python train.py --n_kv_head=1 --head_dim=32 --norm_eps=1e-05 --rope_fraction=0.75 --attn_scale=0.177 --bias="qkv" --init_std_qkv=0.0494 --init_std_o=0.0 --init_std_down=0.0 --lr=0.00341 --warmup_steps=200 --schedule="wsd" --batch_tokens=16384 --seq_len=128 --train_tokens=98960000
Each number is 500 + 40 x the weight over its row's rms, rounded and kept within 0 to 999. Layers, rows and columns count from 0. Numbers have three digits each. The size before them is the row's rms in percent of the matrix's.

# q: layer 6 attention query, 96x96, rms 0.0558, rows 0-95, columns 48-95
# k: layer 6 attention key, 32x96, rms 0.067, rows 0-31, columns 48-95
# v: layer 6 attention value, 32x96, rms 0.0497, rows 0-31, columns 48-95
# o: layer 6 attention output (transposed), 96x96, rms 0.119, rows 0-95, columns 48-95
# gate: layer 6 MLP gate, 256x96, rms 0.0899, rows 0, columns 48-95
q0 085:505558455508507521495557545547441518548485514553486492501563380494442471483461542496504481465482443497489522460553494586533532489477549460505487
q32 036:476545533469551525522511542586520471489564561492528545522519435530470473482474478492491539518417479466500393558481467554535534509550479525469430
q64 071:485526532503462488482467510595478475552462533509551501504536501492507499527450509480454533524541535511523556444459561535479478415447551505425465
k0 064:560473518500560544537491469516535482494527553469370504479550503483536503535496444545470477489484503518499513455545506576488536529527483396511469
q1 094:466481521535445499465465441510493480536526472470547484547457502522506551466520459526495509572450535473536522449430565536502451545485473498507429
q33 036:463495489567500535485460429469447467541487476593578508511405469446446552534504434532444468513442463470486485541429484576480490516438495523476466
q65 082:465541451495548538492466423493471479458493461483567500589448531559443504479549525506468491457492499502528406491421481451553528521409497507533494
k1 045:477517455505468510546509567511530522594522515521503515500450516448489536540538520573472462458510485432551516542458523508511528538458512543556486
q2 093:544471496454536482523548555544468529467473490502458463457548519471464422541477562531553456504493463466432526479567411526506516439524559448439569
q34 045:499457563445549496503521624578556487477504490423452511494568497483535442482486537513545527504521531470457477535574483477520512507510486478507527
q66 071:504461497485540506500498572522502497507433442474430472484549533424563469541491460428555500535544494411501534500554506521505547465538459494511553
k2 058:501432475525507517511497465502529439450469518449421519525537511535472470457516511563488513440533553509467496442511463578490444454531508458536488
q3 067:468560473556438514457555453526436434519539513453493557469519479539491480464520462463444565452457551494453499434515503511446481512563474515515498
q35 036:420543490493529507513547519534523469510596510454472517481500424499480510486478515508501566503423526551541419594506504457474498496496527544457445
q67 083:529535493482487449537465578551486471526517489494488505503541548485521512505545502493457574511373461540472524484539530514460496463528500505474441
k3 058:496421525574531572475458482560461533478479526551482533502496503476498519557440405485471448493532434553523544490544545593483577464514536489511517
q4 068:498529471510494541409514448561511457601540462440560515573439455491528504533501503494489449523433510558526488559480561522559493522500434558430439
q36 037:458546423509488500492513413443434457502504502508561483517461429500502557527498493509432504450387477448564463512485477505451445438470493509534477
q68 080:496493480412495502512434457494539529470513463462509415498510522516477486419489560519461494438450468573547496445535558468478519477476461498504405
k4 055:485526513451529482467577519476517554534531520594525483497461570554479547513617470532497518572543553553430515496446472480470424542530484561468518
q5 060:506400567518448469450498492453460516546485522477473467454452501517491517493462500536527546501516505473502486554442592478526514483448457482515505
q37 045:502448436523438520486470381459440541537396523512515468485433549485493528538536477478456525451507461484470507453450516472427463434450472514538518
q69 088:521511554534544555450532458465527458460583506511514472465487522588480541503449554603472459495471566550477462483483476558544556561479458550530534
k5 067:455547504499473530530499579523483514535523425466510519414534444497494424495417491402493474517456477535529511486514543502524554511519447505495400
q6 077:470520525472497499488530477542492489481544539514512503473470498469458563516428499476549508513481517415513419472543456540553454399506560481490541
q38 053:531518499473525478524531564566534471484436476354494539501532481473531476517534483506539391512432559511511493601504488522546463451550524482541498
q70 083:562477445533496485425480488502529477407550500440509485504554591478491527433531530555458444536474456539539498437562441482512474457504545533458475
k6 084:456537552524463438491441535525464472485513569513499400565410499474455520510558502447479545526469487456560540505476565442473497487475475483444490
q7 087:496538444443519495466469521480513465518521477448562468486466494477553505503465503561541534538504511560606512546490461445477465512468484490489460
q39 054:470599427483512475515554447423469523477433492484558494519436413475549536504481436572456525485437450516541547537457523513510452492447482549490503
q71 094:528515484491508471499502439430531494462546474489547461467486544506495493476481597612448508489495469581509470481539451475540507533456488537467492
k7 071:521520489497421448459543467512482560514557455536530498494494528570502578446526482475470533463495530480452494548419523439561487465541527574522509
q8 094:554471516440523543485513502545473485488522584597504511553517529518422481491502530481509530502569527438487493426520456546471484500584547519524539
q40 073:550427524510453496425532520529520476472550551466494499508547558487418495469595537501519502498555531464391492496520462488500552507552482487465581
q72 106:558487532547473547432538477488478458489505579576498525469517494492422507465482439466461487551538514426417507481510467568516427505586545491510531
k8 087:484453460541569562502532441491549498475497500454393526447521429382493488494475515551511528443487525467536497457484453530467556554516547469463523
q9 084:560467461495456469481576529531504567408553584576537457507509580580475512463456495521564491488564483529514490522567497510547520532456543526455463
q41 073:463499474449499485638495490509497428419465458545488597552511525525535478508537514497537475508524498542545527573553517487492532529544516504542528
q73 074:486513466470502473513493477485536524541475486489482565490433545455513518552489457511591519586603494478455543601401511491436485485502536492546502
k9 087:560505558474478569449419429466481557513445506510555534521501458516538479525465472542510503535497498528502464539530534498488504517518479519526520
q10 104:527462461514564486559541501539476467421499592593465487436488530568454539482448485578526510428527482506453491464555492517540534482522579496469491
q42 115:508499537438514533642491504535512442476490479548486600516539537556479450541479547489497449536507532510533485492535517488455547544581528488557549
q74 102:508478472529519551519531463511483470540478553540495582451479457495454509480479438556542559521514540415460503544414456517499510506571545455513515
k10 105:463493405563564515493597517541459466527498470522445425431555494456463541508494493505544502438546533552523531539448501525527531529541510468475479
q11 092:579466554495428483516521511565486526486452576500465507538548529515430509500520482516457500484535609394451446425516501548474515513533514528548572
q43 087:503523504551529489486566542479433508509531575457492507507454501480508425451555446493573547429400553430526469470534485518453483460467577447552464
q75 074:491468537456489500527482523540505450530423473463493497486503504495513493507544451457501482510496540515497583454505436495380501571561529501515520
k11 103:439512524449470508507541564536497477492454482536487439523431531589507518466507489491510462524421517462447496456491516459507516539539500528539488
q12 124:530493491540478552488448448470493484526560497529577459453598462509525441510512455426482459546529502469468481452498550512502466462470559498473472
q44 119:535475466375469469481467448511505487521542486448508593516509531420529488518491513492487501525462544487435469478464535536545480474495493526438501
q76 077:591582523548521509491534497462569454506503456491556510466525471535554518525511478502423482552511541542506451452427540526483462527469535512493549
k12 105:529505447444487508495489531537387543445520488522418514420532441523426507490500492516437472534528514464470566593507474489532438498434508488518411
q13 094:511447521459483494538476549405476570531489525503514530449457432526554566563517499492568450422515471508418530577478411501497492482552490523512459
q45 148:492436528496519547500496503498562544501562512574529490521511530554506487446534505488484491415446529435507533501432453445435475514536499549480440
q77 084:482456508553531535499555516427499467572510523560469503538532490448552568477497531523544550497473558457529467571457462551552426500537488540502527
k13 115:534500521480461475450475527481564490450538542562614572473498537512471475506527493538463471510486483540399521497517568536571485493527523489502502
q14 114:553465522505474468560478524504435524491510624450476520444509526522552560525494498521495515454464541509449460477544489425502539497483549476497489
q46 140:588505467511426532467463560491459507475480574457522508431489484486496503538511478446549431503522589463473434447488498420462507498469514518510521
q78 082:572459544498490446529510550461458534436483473368488560473495487448499477501453467484534513488545481456510488489526455507427509508527476538521552
k14 120:561459557446454494550422470483521478460518484507435497514477491515530523498473506478462533508461547446541467511483505505432573508519481468523564
q15 104:471520415446531460445459434495439462487439508504461486454404474466487434522509487534516499542516452558487555446468486566522503484565475430444444
q47 119:441422433477467502448494503449439554510526506513491509478467540495483477438457573566488531515510464466475513404497541565471529529448455463447468
q79 074:463521483497544515489480544437439510561515503460450500487474442406575488418466538546574535540456421519537505552500497562529479461514444509476462
k15 105:543571532430544550489502506534476492515563508475444481515495465472464469499557537537432574546479478511522498485529549455464541576536554428503492
q16 098:514463524460539517576514498509545506474503461563496488532451477536506515480471496483432498478495556468549450565506458590534486498428466493455424
q48 123:506468590467513482538479508527616514499521464467491479572497589500460483532534568429500515548525500524515461579533471519487527466486447516464503
q80 088:521531604545533454512477500480557433524450469466458536454509514465503500487441456517521526536539572418529535543514450499494420493484436524465518
k16 101:534525550516461474567534533514429432558522554567561504560491527510509474465569446439508469507508530455504489584531491518560474481463465517506443
q17 103:540482460459539550496457532577441502467504524461476490568476482545465552595507540484463468478523517510496477495540526474510606560505511555515464
q49 154:507523492494490545596575492497479488522493551473467497513444481527507582545508462523488521466444513488547459466493442557532544523432498588517485
q81 076:456529535502497596454474468486527476515507450517543510502475579524489569534486547455426549534490527444482436526466535507491538549474509624539518
k17 119:517493506473595501521432563490478493476466529490494467532504533533506547534489497486493489544526463494480515470579514500588554563558497548565466
q18 099:503547539416511506526573499536460528433455484523414489488518485462511523498474493570423493524580545460455483497571521483511549539591471518508502
q50 145:473441524489567506477497511514516516469527568485472470553492503453461572562524482508508444482470531506488430529457537451481534492573574500564454
q82 081:508471500579420525505536493495469443512435410520464562488463446468480535497443452477549479551472497393467498531535504530452513508530538482508528
k18 115:537538523466490503533491507536583504421470410432491479489536485543520521526507539500555448504539547434515466517559491455504478530501464452514493
q19 100:522468544471473429510552496475504456536497496529540514427439471490546439530504454549489486522476496556480521538433487568504423529491534456499423
q51 135:513453414446502477513488558526534449464474510572522447407444520482497479538497431487519483444461521505481521590486547493551485602454555509524483
q83 072:483503536502434519528553568446518540497483510556502474517500537540490523495493489499513470564562576514471490425431558520490489537496553496562464
k19 110:481488525485506535516566561512564492418490566497514505466494535512508529422500533494487505499486539548524424513432491489525579526470524502567474
q20 111:505477500537508499496591499567525510517554520519483443493505613596530508505519478521519544450505473535490500536568556505523497471460514557451539
q52 129:518428497526513503493533477501513498488566521462491527479460539504517540467479499552428543461550441543586598436499499611442446547476512497563457
q84 086:532535572574465445513600533479523487490522421447556491530560472496464531443483509533432480587517487504458534500550447484573413512536506528548601
k20 103:476505529509565441488535521538506539565564496496549473549536459470494468474498595566493529456465448614501507446498516528487469459475487574432459
q21 113:467448498566512463478504527500511495478422476448525522490568488452554534529514457563560437521558471481553485485461437506463475491429516467505495
q53 141:500557451525515443494530526534503515503468535473520553506526477463566469507496515530505443511539484523563478452483448477513502462404527502518559
q85 084:500518478589539504466503519520563456558506494475498551498549556537476552459522518488434465533630460495538536461482476489531505562454528504539462
k21 110:511499493508452483507558477567498540470377494452446464497519529493601491520534527491487433527476484565535598495473416517467493510466471428502448
q22 108:470532359578546506493500498495465457543487544539435448427447487436411501526515505530425524527477469552526512499498443581464499509540507448478469
q54 148:561495439545571431487450521477543509535524574472439434511413522463438516466557484467491512516433492511574511554482427506474477483535579488496471
q86 076:531583499486560549488461478505501468477526560474507467466457503436447471429573500537428444465510460596525455576502438531459510519415507435472429
k22 117:470545405498546478486411435422455458470472485440548540443481511446533545543558479485482443504424493537522520471477481497519517483488505468517498
q23 119:558477476467496390531545501520449497434501532505488470526545502523474464488534519542445484428440487552492510466547495486484424457485560424424483
q55 120:474486568570509489539523444472530467443564504489488560562520529562484433501403516488518457495483558593499445527431533511491494482431485577448542
q87 080:532548461432456449508487491528478406423545547563456476539535542553445454547500464505470438452505520505474503496507472518550485500447524469430538
k23 112:485518561372530461513523521508501471540486544485409541557459517542549477487520492528449446501447528529490511512556475475530476557551493430491478
q24 088:440488594535442500572541514518466489506446483469470501515488472511475429498465461500475556473579482526478477560566505528550487482417503472527489
q56 164:579468533555481480510573484590511525536491512483507493496509476502471462567558443471464564456572474495462501460497502518518407459455517535521503
q88 074:488489527573499478481547447533431438483462539517509507500495545503474493523573429512483547523517424402541500549484559461471502441503561455538525
k24 121:483527503538536507468493496551523515447466500471466478527465524508527516534568455453513595499518546546473509507486478471550495473479428497469548
q25 115:471499507521484565480428521566535505494485573468469520608494504623458488458468489482527476435530580469523411500487528521457549487484456509509502
q57 135:561512476581510567482499437532495489532517549551513487478496476626553450477393512544485485490474520479503527585501484492484494463475470475505521
q89 069:468476502477539552507502419551536477500506497513519463513491458556546535495482477456504530459478502540527444547500609396506523454485483494478490
k25 109:526424505545431523499425472546530458464501557525550498508465493565541556533501464505491503408473514518561445544524546527481515471524601512502522
q26 101:438457488506481507492484434463517469474481482481585472486496583547515535499512501503540470532511440469511520461485478472514525508567521425460460
q58 151:473472502569530595446486498480500469457458497441537532540503490487464544459501536488592479480570464524434436521530575511478488560524389526509511
q90 077:434490523570454515445490486447557391510516506527538453431535497574429570553478475512473513483559459472435493492489505477469516542457478483561472
k26 117:506556504519504512511474534470502430489488528524533540491522435486518537445475553490593540545508430509493481573511490484498509546517526528567473
q27 112:490568516473516443528489496473512450520564465494495472562496518465532479448445461523438544464501523540489521574472489474484429505484453472488594
q59 153:523527510514512491496528478465520457500521534477477561563537463476469435497425438468490385520419526536540488526525515539494489547489507540583539
q91 074:490509502464485474516539529468529518472412491476500498547522483447548472475473447426555454453523471448503450508475519544513419439416412522436514
k27 117:512530454501482496456467511498496503482433477480511564560535458523498456457464511467433404519414495522473392480591489476418486469519518512454431
q28 100:482551463498580490480537480547453486483530465553478548452542485448478517471575530516506517541532472522455561470486501537473547552547577483487498
q60 144:520491511472542550538546488552470523527523480490476509444535469392511554425528490395498492512510458587558499502506478540495443543469523518530440
q92 075:601474501456558492501588496531467493466519485484462547447550596502481545503531474514498466481593486555526597427480480541502451506497463491557538
k28 114:440469449458594438470455549485519489448485498515493490424576529406578455420511427451498582462539485498523480517504467445563459500507512518437510
q29 112:564466545510515530508499492436557485501509535497530456549582478507474474505530492493490499442549556446565535465452420533546433461495474494508521
q61 133:558456470540589569557516393493529516506504533520516451539583451490491515476544469469494496480499548462504520475483480566523442478497489534457477
q93 079:500469509530516533513557557486514538578528456436453460489508462474557465472483472476498521462469518521538541531499443512498529473572461487452494
k29 105:489470456455503477514463457485481503486521485572540510547562466534498386515462515358487508522533484449497538479469480544565495437508522462478422
q30 111:412530493506430513580572464490541492583511534504526508433511480466491517493434473509563534519537577477513496542454532486579472481454541468453509
q62 134:575485425503386514486557501521523485588479465446506420481510498435509504409498519519526529437455525477506483499505585534524537494556546481555546
q94 074:535556500471451573425512525545527468523496464525495480517508553521490502456511525551498466436476541543463454524517466480594524504510544459459544
k30 111:499514551456473500481534552552499545490440556504503515504501400489405461464427489497486502568484583550407480470486474555514529411511552490484589
q31 110:481495548395516483542487531502475531481495461523483503522516510475500429422583545450480524481481469522495549495613544491534621532525399538512505
q63 144:518500484441471461540439531513479483510485486462569433508464480463450444430533548486457523505485511518500565580491471512465513530537504495475525
q95 078:528469468458496532493505492530495454463532537525539465548549500501393471422505505428541511476536542485456502455409532502509577543529504413499529
k31 113:487483500498453544521448490439523536522562450527574432516514536473517426423517438521506488501515560506438528472578518444482476510416454531519521
v0 091:529527511509525496485520517467551519494545463520380467469431516547501513464527535519514527413524509506441520446496492445448529509567466506513539
o0 093:446533510510574547527534491455515513538480530502538417523445484544516574521469468507475481458594528508502470512479536464532476541446500516456478
o32 098:429467483517506516552423546594489486506536497499434556488477423621482450474525439480527511465491525458490553462468449439431518524522528530442521
o64 094:541468460483463451508506524538543498557483439430539527426509534396551583527484572521554472561456490488479524586535510537501501461536535506568484
v1 102:503519479570456518605437598508499410470526505497497559468489494518546488430465583531484493499447564534458604495427558493476463507518479525487444
o1 080:574489471511528573450466545425450513487507467436552509542523503561510531584504484531470491522607530520473500495484516542484545537524451532514533
o33 126:531517542498533538513481540500474461477496535570546494504513456467533452483508541501539423497443482494467530524442490428458420383494542464437491
o65 101:388445495503531488543565510555546507527517517522457482505502552488473488442504499518511581431495461470559459443561451506489535552470503494551481
v2 098:467498483534483431540541559507510550541457553531486504557502536520440464492539469506492476477503487512446482487469487529495530451461486414496462
o2 094:546483490487490540522431476498466538491572467429525490472535501574559499497518536493499514513529482506442506467584439495550534479553495565462507
o34 108:452557453482526460513545484486482445467440532444493533545574475416511503487488418538507493461527499497470469513448567540444536484454581487538487
o66 087:483513487515517489479536513500512519527524455554496471489464529527447414467540500485488517529407516538564411490454498500483479513520473459437461
v3 101:485442412526406502528507539469502527533471457505518572551453553477460467516455558468461521496519517460526493505497467565523509558447467460531566
o3 091:498500541405507480516536563595513492522527490511553527355526517489512466476520534529552518556481453506504523524464550508554450555428494491494502
o35 113:524449434530491557512528458463430458486582500490524586561469535429499529524461490488425447538529490430492502513544459561431538474438486476515508
o67 097:498540565551535447500470498519551506488449565483492456556519443538471539460509510494496524447503543534539437507472512448472489529553524577463465
v4 096:466494507453400495417509442508536432501528540404539518527481462512448476551440477468513508488494431534515481489516475490528473546524474513566444
o4 089:513493458553516489485549529528520499532501438559446424460515536492534502523576509456546531493525469450436503496550470526501557451519446501499550
o36 115:524491491485454512451514474453485466442486503468528592522462511560454495491515478558566485496419521564537528468510503520544454593485498545544431
o68 099:519489572491502467488472486550478578466502536437532454534469508490466530518503508452379505514505532465494421520439539443454507468470544488516485
v5 094:521530530541483488507438473488532517445534513506481434524474468473538427514466482528549492565496452439449487568414369420457484524493531554474468
o5 081:487481402543478502493500510578436545557425496485482519516526462570463544520480563464454497457518383500554528522520450479498535516503512529468486
o37 112:512496540506497462451540477434563433472539549557415528558449573489558421429540498500520462510501509507422585494430437507489491497445489529533452
o69 093:470483548496484540596515485435486511542566481519560482480530398448513427522399481505527493541468567400497422558518611469502459459529516463480487
v6 106:541448501439473467432538510557519463535450484499521477473534596488481474496505483509486589470451481484498419449533456529528475578537480491446485
o6 093:510467461566403568502437446446543507537554481457516497521439476536519447512556534471460434464469482512499505459540464464482546480509501488461499
o38 116:462454488419482490440495488531436483519512459509535512450490585502507475532551434528486579549510458470516445464451485539506502532512516465440509
o70 086:482553550456560529490541547530574468484474490543511499520569482501496520499384580530545498478500535492531499506496526535515475448436493558476499
v7 112:532568513489532488585470485522579564467476547493542513464448527527539484513422448539463528434459405480464498459483543529481512485431454480466460
o7 098:554500466513430547497483511450537476572561491489482503491506512505482502528508512483460489466521501559465478558534448439583418550580529488446505
o39 128:419560546497550488550538483544488561467542463517501497462573489568532520501468414500414532446510460518494538464493522575480517504486482540508462
o71 101:584512534480515514489446475499517475490472547464522506511452451424546512518509548532624441559447505471564480510451509508438539536464526418506528
v8 101:466509567444453521547517404473534475470452454575549514509417533460509546465485446482474513514584512479546535501532463552561452521554524481437503
o8 086:574476511515549509542516550506481493466502522537524476450519539556544528476592582572544480565493487477510474465535548494486504565461545489537519
o40 128:511542578468517503512518491412492512534515432587483523558447476437446515470511439457487525475528461587479455509456459469500488460515520488454533
o72 089:453504429517440512463461490583522510489503538447502507497487472546576561509510452494488488494475519497470530558510489538518487535465463599517413
v9 097:462531493462498568450450484506518525540521511468441574457530526528465442529512497496507530521529547415551518594484531513442570510496483528505527
o9 087:503467471522557503514579469516499530549504557490525523510559446501538556493515468487595510442528447535435562485511510500498528483545603474484454
o41 115:506579475466435469504432515470534470495491412510447522499510550557472480546550540577475474511565495474573506520489491470409462500478457521546507
o73 079:504497564467454482497466492550482506457496531513486404531460528479481482422440585467472496514532544482427408528495530519547459533505471434507509
v10 104:509589531544521455453494532475524486519483453451510484492517427528523523530500548516496410486558485462501493523469414520521511461543527478419510
o10 090:491461476426564603498471514507545481610465547523527551551497520498515463488480509492459559475495596520431495541572488496516574570495448575482442
o42 125:528502511559494363455533498479503447473558509519507486486488449504482520579468523502489502487476429516452481449446463472483508488516553493476502
o74 092:487498532470471495484443492477459465457495472441520479492520533444436484478543475498514465525530514424572555446452558573446474447461490477522503
v11 102:503524539546502466491548480520469424483529531518526539502415463478527487488534564605548557489609525480487495481499489518481459438478490560486486
o11 087:523584426485511550481532504494508568531533441470476453487448446500500529496474434418510477524483501467495473506452465367503484500451449472535568
o43 122:519475472529414442514483485498544396492512496522529580530500498520509566487529592549503475520525526583439489483551486576488497480515549525472465
o75 074:422509506478471482510518477516437515520435472508436504489551524454543487516509551496507555467523478492585579558484535518500500490519471441462476
v12 106:544451505516531533551466454440487501424485481503530512435487519474505451511526498437617456460508477518411461481491461497519594487512491482508487
o12 089:517535459488506558417467435558550508488496472498553475495481479481466514566567502576438486559423496486509485500523518451476524483482558493463470
o44 112:447512530472524435504481499435458391462523505551442514483465517495514459506457454456530509454410560458416479521462539496478475533449443532598520
o76 110:545490507533459511533499488455487519526422538426443520501530507517485542474483544534558476496588463626562521528481454467524511569546542467487533
v13 101:557513460518525503474483426563487550499507450470501492561453521509496453488571515448510553528498538415421512436487514447468532502574547464567453
o13 099:537463489570443555542548542515453548486454492550535419545486411508492484537438460546546487490544524471559510510526565502529517482508463555504497
o45 109:552464451454516464467488416490511583502484499455499614478421540499541452492497435470445498475520567466488545515479527426448513500532496515545510
o77 091:440505535521476502519438509441478451503505526513564516489504568524501530567513543474484560465475471517421487434529463556543515541501542541497458
v14 100:503524488508539531556475477554580482438544442477527539473551544511468504511483462491520482493470509495499497529468440576540461440491465435595523
o14 093:506476455542529510434523477523551484539558537485460454583435512502519502471515410475461516451441426507518452458516472484439513558505574457506565
o46 120:474510529497503464543471492562449517443518435444559511453547577480445462519445522487525427499486513514449502571445483528549419440481436476485451
o78 084:542475516444433498461489534461555517485523574534452538526510445487507514470546504525497581490531482530456536522485615525481515515504456542497463
v15 102:457476473519525511512525496551528478526578497442532543554496446538514441546480470526526504488470486489555476376516428519492568530560475496527498
o15 087:547438546475464523518535492455540562501430490502506491470584459484592474503457499513519472509494530513519503513512430513396481461481516492501506
o47 123:423529468467481452501537553527547454491548501458512505556525531479457550497516504424530582455433485528525472414446539483483483556523519571556515
o79 100:460523449486543495466447413506497488576512477485461504442446525512489448540476535563487446497592474481433563531515546501601547455488482424456542
v16 095:427403551523511599492510507498501447520506536514519422461472401540545541506515523460501466552519518437546481482505507519518500496435510486461464
o16 084:501467466567513501499484478447514505593491502491507542513475485507574459548507490500514563515457475566432526436518457552463475414511473416554538
o48 110:477524485472468518498517566520493495482552450520504486423417482454538529555539532532496478536515522470559516541446484481570568552477518532443528
o80 104:503499504481433466480501412523507494500540533446437433574461465518465509510462509491449468473532517495501475595547594489524466528538469524533440
v17 103:579466555550482520476553547480469525533466546503545592466468508503600437503459471499474550505490484453520543504547445463476449440543519501592537
o17 081:532442405537449490494482480511555451500514490560503492450522514512520462547496493490501484463482534493479525432456495457548535551555445490576487
o49 117:520538513527534515513577575457462518551455497530454553449494463523533408554520533466459508453492510479548484609478439563405497412500506557549483
o81 090:433506535436438461500461523471431515458541490413492468552519476443483580467474423541485456550505466460512475511530536482530492532485481492414535
v18 101:505512505418476468440482469540486510511482427549504511491481435503490490467457454554480482426546452462542557454453611453463464491469532521512564
o18 073:494451498505490482474489480428584447462531455531548492520498532492495432490508501497498535509448538468505450482470483489525525466461474457508437
o50 131:508560531433472481459473489552427583562494524425493504528488499501451493456476554479492460486519504455480503437464469477431474508512489498476569
o82 085:507514464569554497424544491460473463437428465596486494490445477468528528543493471505519514484535479476481522579577536483526536474519552529552478
v19 096:477559544509564638513455504548504558495459531563506454520496525513435523569506449498531468458518465523484497437464482506452452496506456535417513
o19 081:489561534396493518587512477523502500500505538481484495459505551500450572482506546507464583456477538541517462523559435529442527456558507497452435
o51 122:455436527506494500443534504566531540516470485490493400539468475542466448548442469590484464539527510469465515432398506504535475519530480496508508
o83 087:508513475523542507448515502521528478512540528562461537513527505521548518502516502417487525407536482448523550518553538506503549550526504520499567
v20 100:447520590466538507534486519530469506520453524473542477495499511543528420491483528470518510475513475486541495542508521480455561527519465461495440
o20 093:474570416505533472500551596498505517479494496454527515432514571462473518507562502516529532510556487499465529507525465471515515489514500439490472
o52 109:425484549485587505514436517506531525516464454525476428453518477545557469483469496497479501454485554494527460544526510489454508505468502511497491
o84 102:549480521469525500485544385492477474504535480539510503538474447493478485502480507502489466488496515578479552438491590524533499485450540508563534
v21 092:511419564540554465479417552491551488465449461519493464459493478541411466452426530553461465571505482501530496426499488501423471455451515469540506
o21 077:507564488450501515534535434559548410500544441489517461582484461526537523448546555513482455482516506485557555501473528577547500451517502510512543
o53 112:479492595524519531503471526500481486574412509483444474427576523443466512465547526546469497523528497478486471468537488486490485450483509537510438
o85 088:532514434492447528551448499462488556467543559449451540522443492496506496482488425514550503510481511575457496554472486536430463572485530474486491
v22 100:467468559536515541525510479542519540596404537560454525510553446519485501527506459506495523553503408542489523530441532547483523526447469522501490
o22 082:514542496549447499510433479534435473523553445583452503493446471489470464508473517509554551559477532465387445494533459534514429523513532500534463
o54 117:391502523528525506461514437525458496593461526479516459525600490581576508527520495506511418487518446503529501498440509513564476510476451492465511
o86 103:522476482466456492586557546487558552467471500507514528522502617514498553506470468512456549543521492484502566477470556469410620533501474472461558
v23 097:467518527460476539487591505497527527469514526494507482510572473501506541468506494507555496461451513524513587513430457494547542539529460483528539
o23 080:564523581512578523561464572510493432528508517514477439497509525517506511480509533512463502522524537478501419443524510553514477507497449448482573
o55 118:492542448460470484403622477500551487523545439471506510499497418476500501500464469550518475530446532477526506540485528422539557441502508548510500
o87 105:502442466495471519530448487505450515502489478549554542561520550538482537499555500426513546489556460519455543510452497554432432544477542517478469
v24 103:441514568468498500550520472436428489495476548458453525505487470501538449540473513541465594509474411450507476480459474543559525528436550520540522
o24 087:537524497517463486472438519534495526463419518510554542531492487493506516498575441465549494494511557505503434529535436552539538448572561510493545
o56 122:455494439512553504591478483469523480477526524415449495469447552482471537526468580547527467557444450443489522420529535526487538513394486465526501
o88 090:472483496503420523508545595523514516454479438514518484509577506509515564534491472454460530447549547519495541503442485430498466530572470513481483
v25 101:457483463527520438491457458459541490470421498471538469452524540493448514526548445560426492424543532442474540441493486417459508459475515492542535
o25 090:469574530567480523515532468487456467511496460508546523529518468533526446539498574428478493566394462497541516571533515549524601470482520516436491
o57 112:473484503492466487494421488467526502523461452509526504451534485534403546507478417543375526485538579515464504463495419459501511482414546520550461
o89 095:473452441525509512529511463543486551550545573456509491507426476478556517451504471505545462459476480428519500474463413497477429525539496567493474
v26 104:471510469520497588564563563529471489476520470433506515477458574485579448500480531532496464512544417473497521462532488476570518449508491588456539
o26 086:511507549422487537500474453510547533454475520460563409499518492442439506497505538473466509549503508562457489517588491428495496466469428455521504
o58 121:554578464564467504633570540501472482444552490507483510467443476528490430510535533511535488474496449495480530499460540553543521501493505526474458
o90 089:453479528514530483456485541477516539549465530530536556593538556493543560544501463485486472454469540383515542484505430565448538480481588572498455
v27 092:418510508503450522501529444446497572517503404559520520402551489497519467555561611524525515470462464449438471478486489535467459494557536453499543
o27 090:549494544446470496486525501498451529510527513465464521503538563477518500456453428466500487460448484466440533487584563501543519516518502494477486
o59 107:455480478495550505474483482522492488511547459529525523481498453521481482527516560533496538470461472519471478492460469440478516479480523374476530
o91 088:492528503532440498534532518422532527488509488506478443474456533500454442519502565477528536505557535502557487480580493517508533486486516522539451
v28 098:524555496497482451454557439467458478424503521554528469547524556499530454567481502514461494481463538442425512505497436454492541503508390455427567
o28 084:554513458478472590537409550511479444498488510476523497450481516576502505499501497510486476536539497529550437524425454506477512492508451479450480
o60 109:538557485567515405463548391473536529517477483470490437525517583496499488550541535494543532581500500529476509534472486443474493548523535529488586
o92 095:360482574459498525505537535551528560526566489505527510464435420496446470471450523490464475424455476479517518526563574517569455467522496492526440
v29 093:449581517473491491548479502504504523460490486563519530555482441426460446423576544473528501520512584535531483528462468474530458470603448450506502
o29 081:547499402519564483468474488491507522549508515539440508495475482566421475511523545582522516478528508533477520485509500507517625439477556483553500
o61 120:433560562460477521595504472473527524423488442496517529522561518433518516473523533483491475500502547503442510513476491473568471490558552484468525
o93 074:572477542488547512444500592563514507519490454495509474502435489517518576504416472479457510542587523522582541467485588477482491530457422534476460
v30 100:467396432440499446479433543514493587461533500514476481506480529510529491577415505507519504476542507549511569529567477507511439506509498438493531
o30 095:491504448478453502426519507547577457585551471458531526503504497552478491463525519518504445462402490538515536498458471470500514517518502445509490
o62 110:485463466506569506464440546515483541500446558485476487486491427479520467479473510450494490446574505518538498467589526474488398501531488485503500
o94 105:470571516486484491530507460449438472477460445554483486552508521464509558575509505499525500543532476474486512579442459504481570513457507561481502
v31 105:558511529510518546479450468502462498518454441468556499500496423513497506566530519442527484416494523565491546467471484421585505474449566442473527
o31 085:522490519450536490513580508505507492481526552488489482479554491500538437518506591543497514532458449499510454467522497474474513572509476481535451
o63 128:530508488496479499468439503567520462431527473471526551503491460500533518512501405489522513487549597545494515485524514464556483417456510519445530
o95 097:438485502543576491502526488408478485543462473557476416542513563458471553512589494482528521474545477452515587517446538501464514542484496462548539
gate0 103:550566481478496407514452494531562542463562448549501492541558484493601566492475500470495451518539508502505505546529562526508434471478478593510516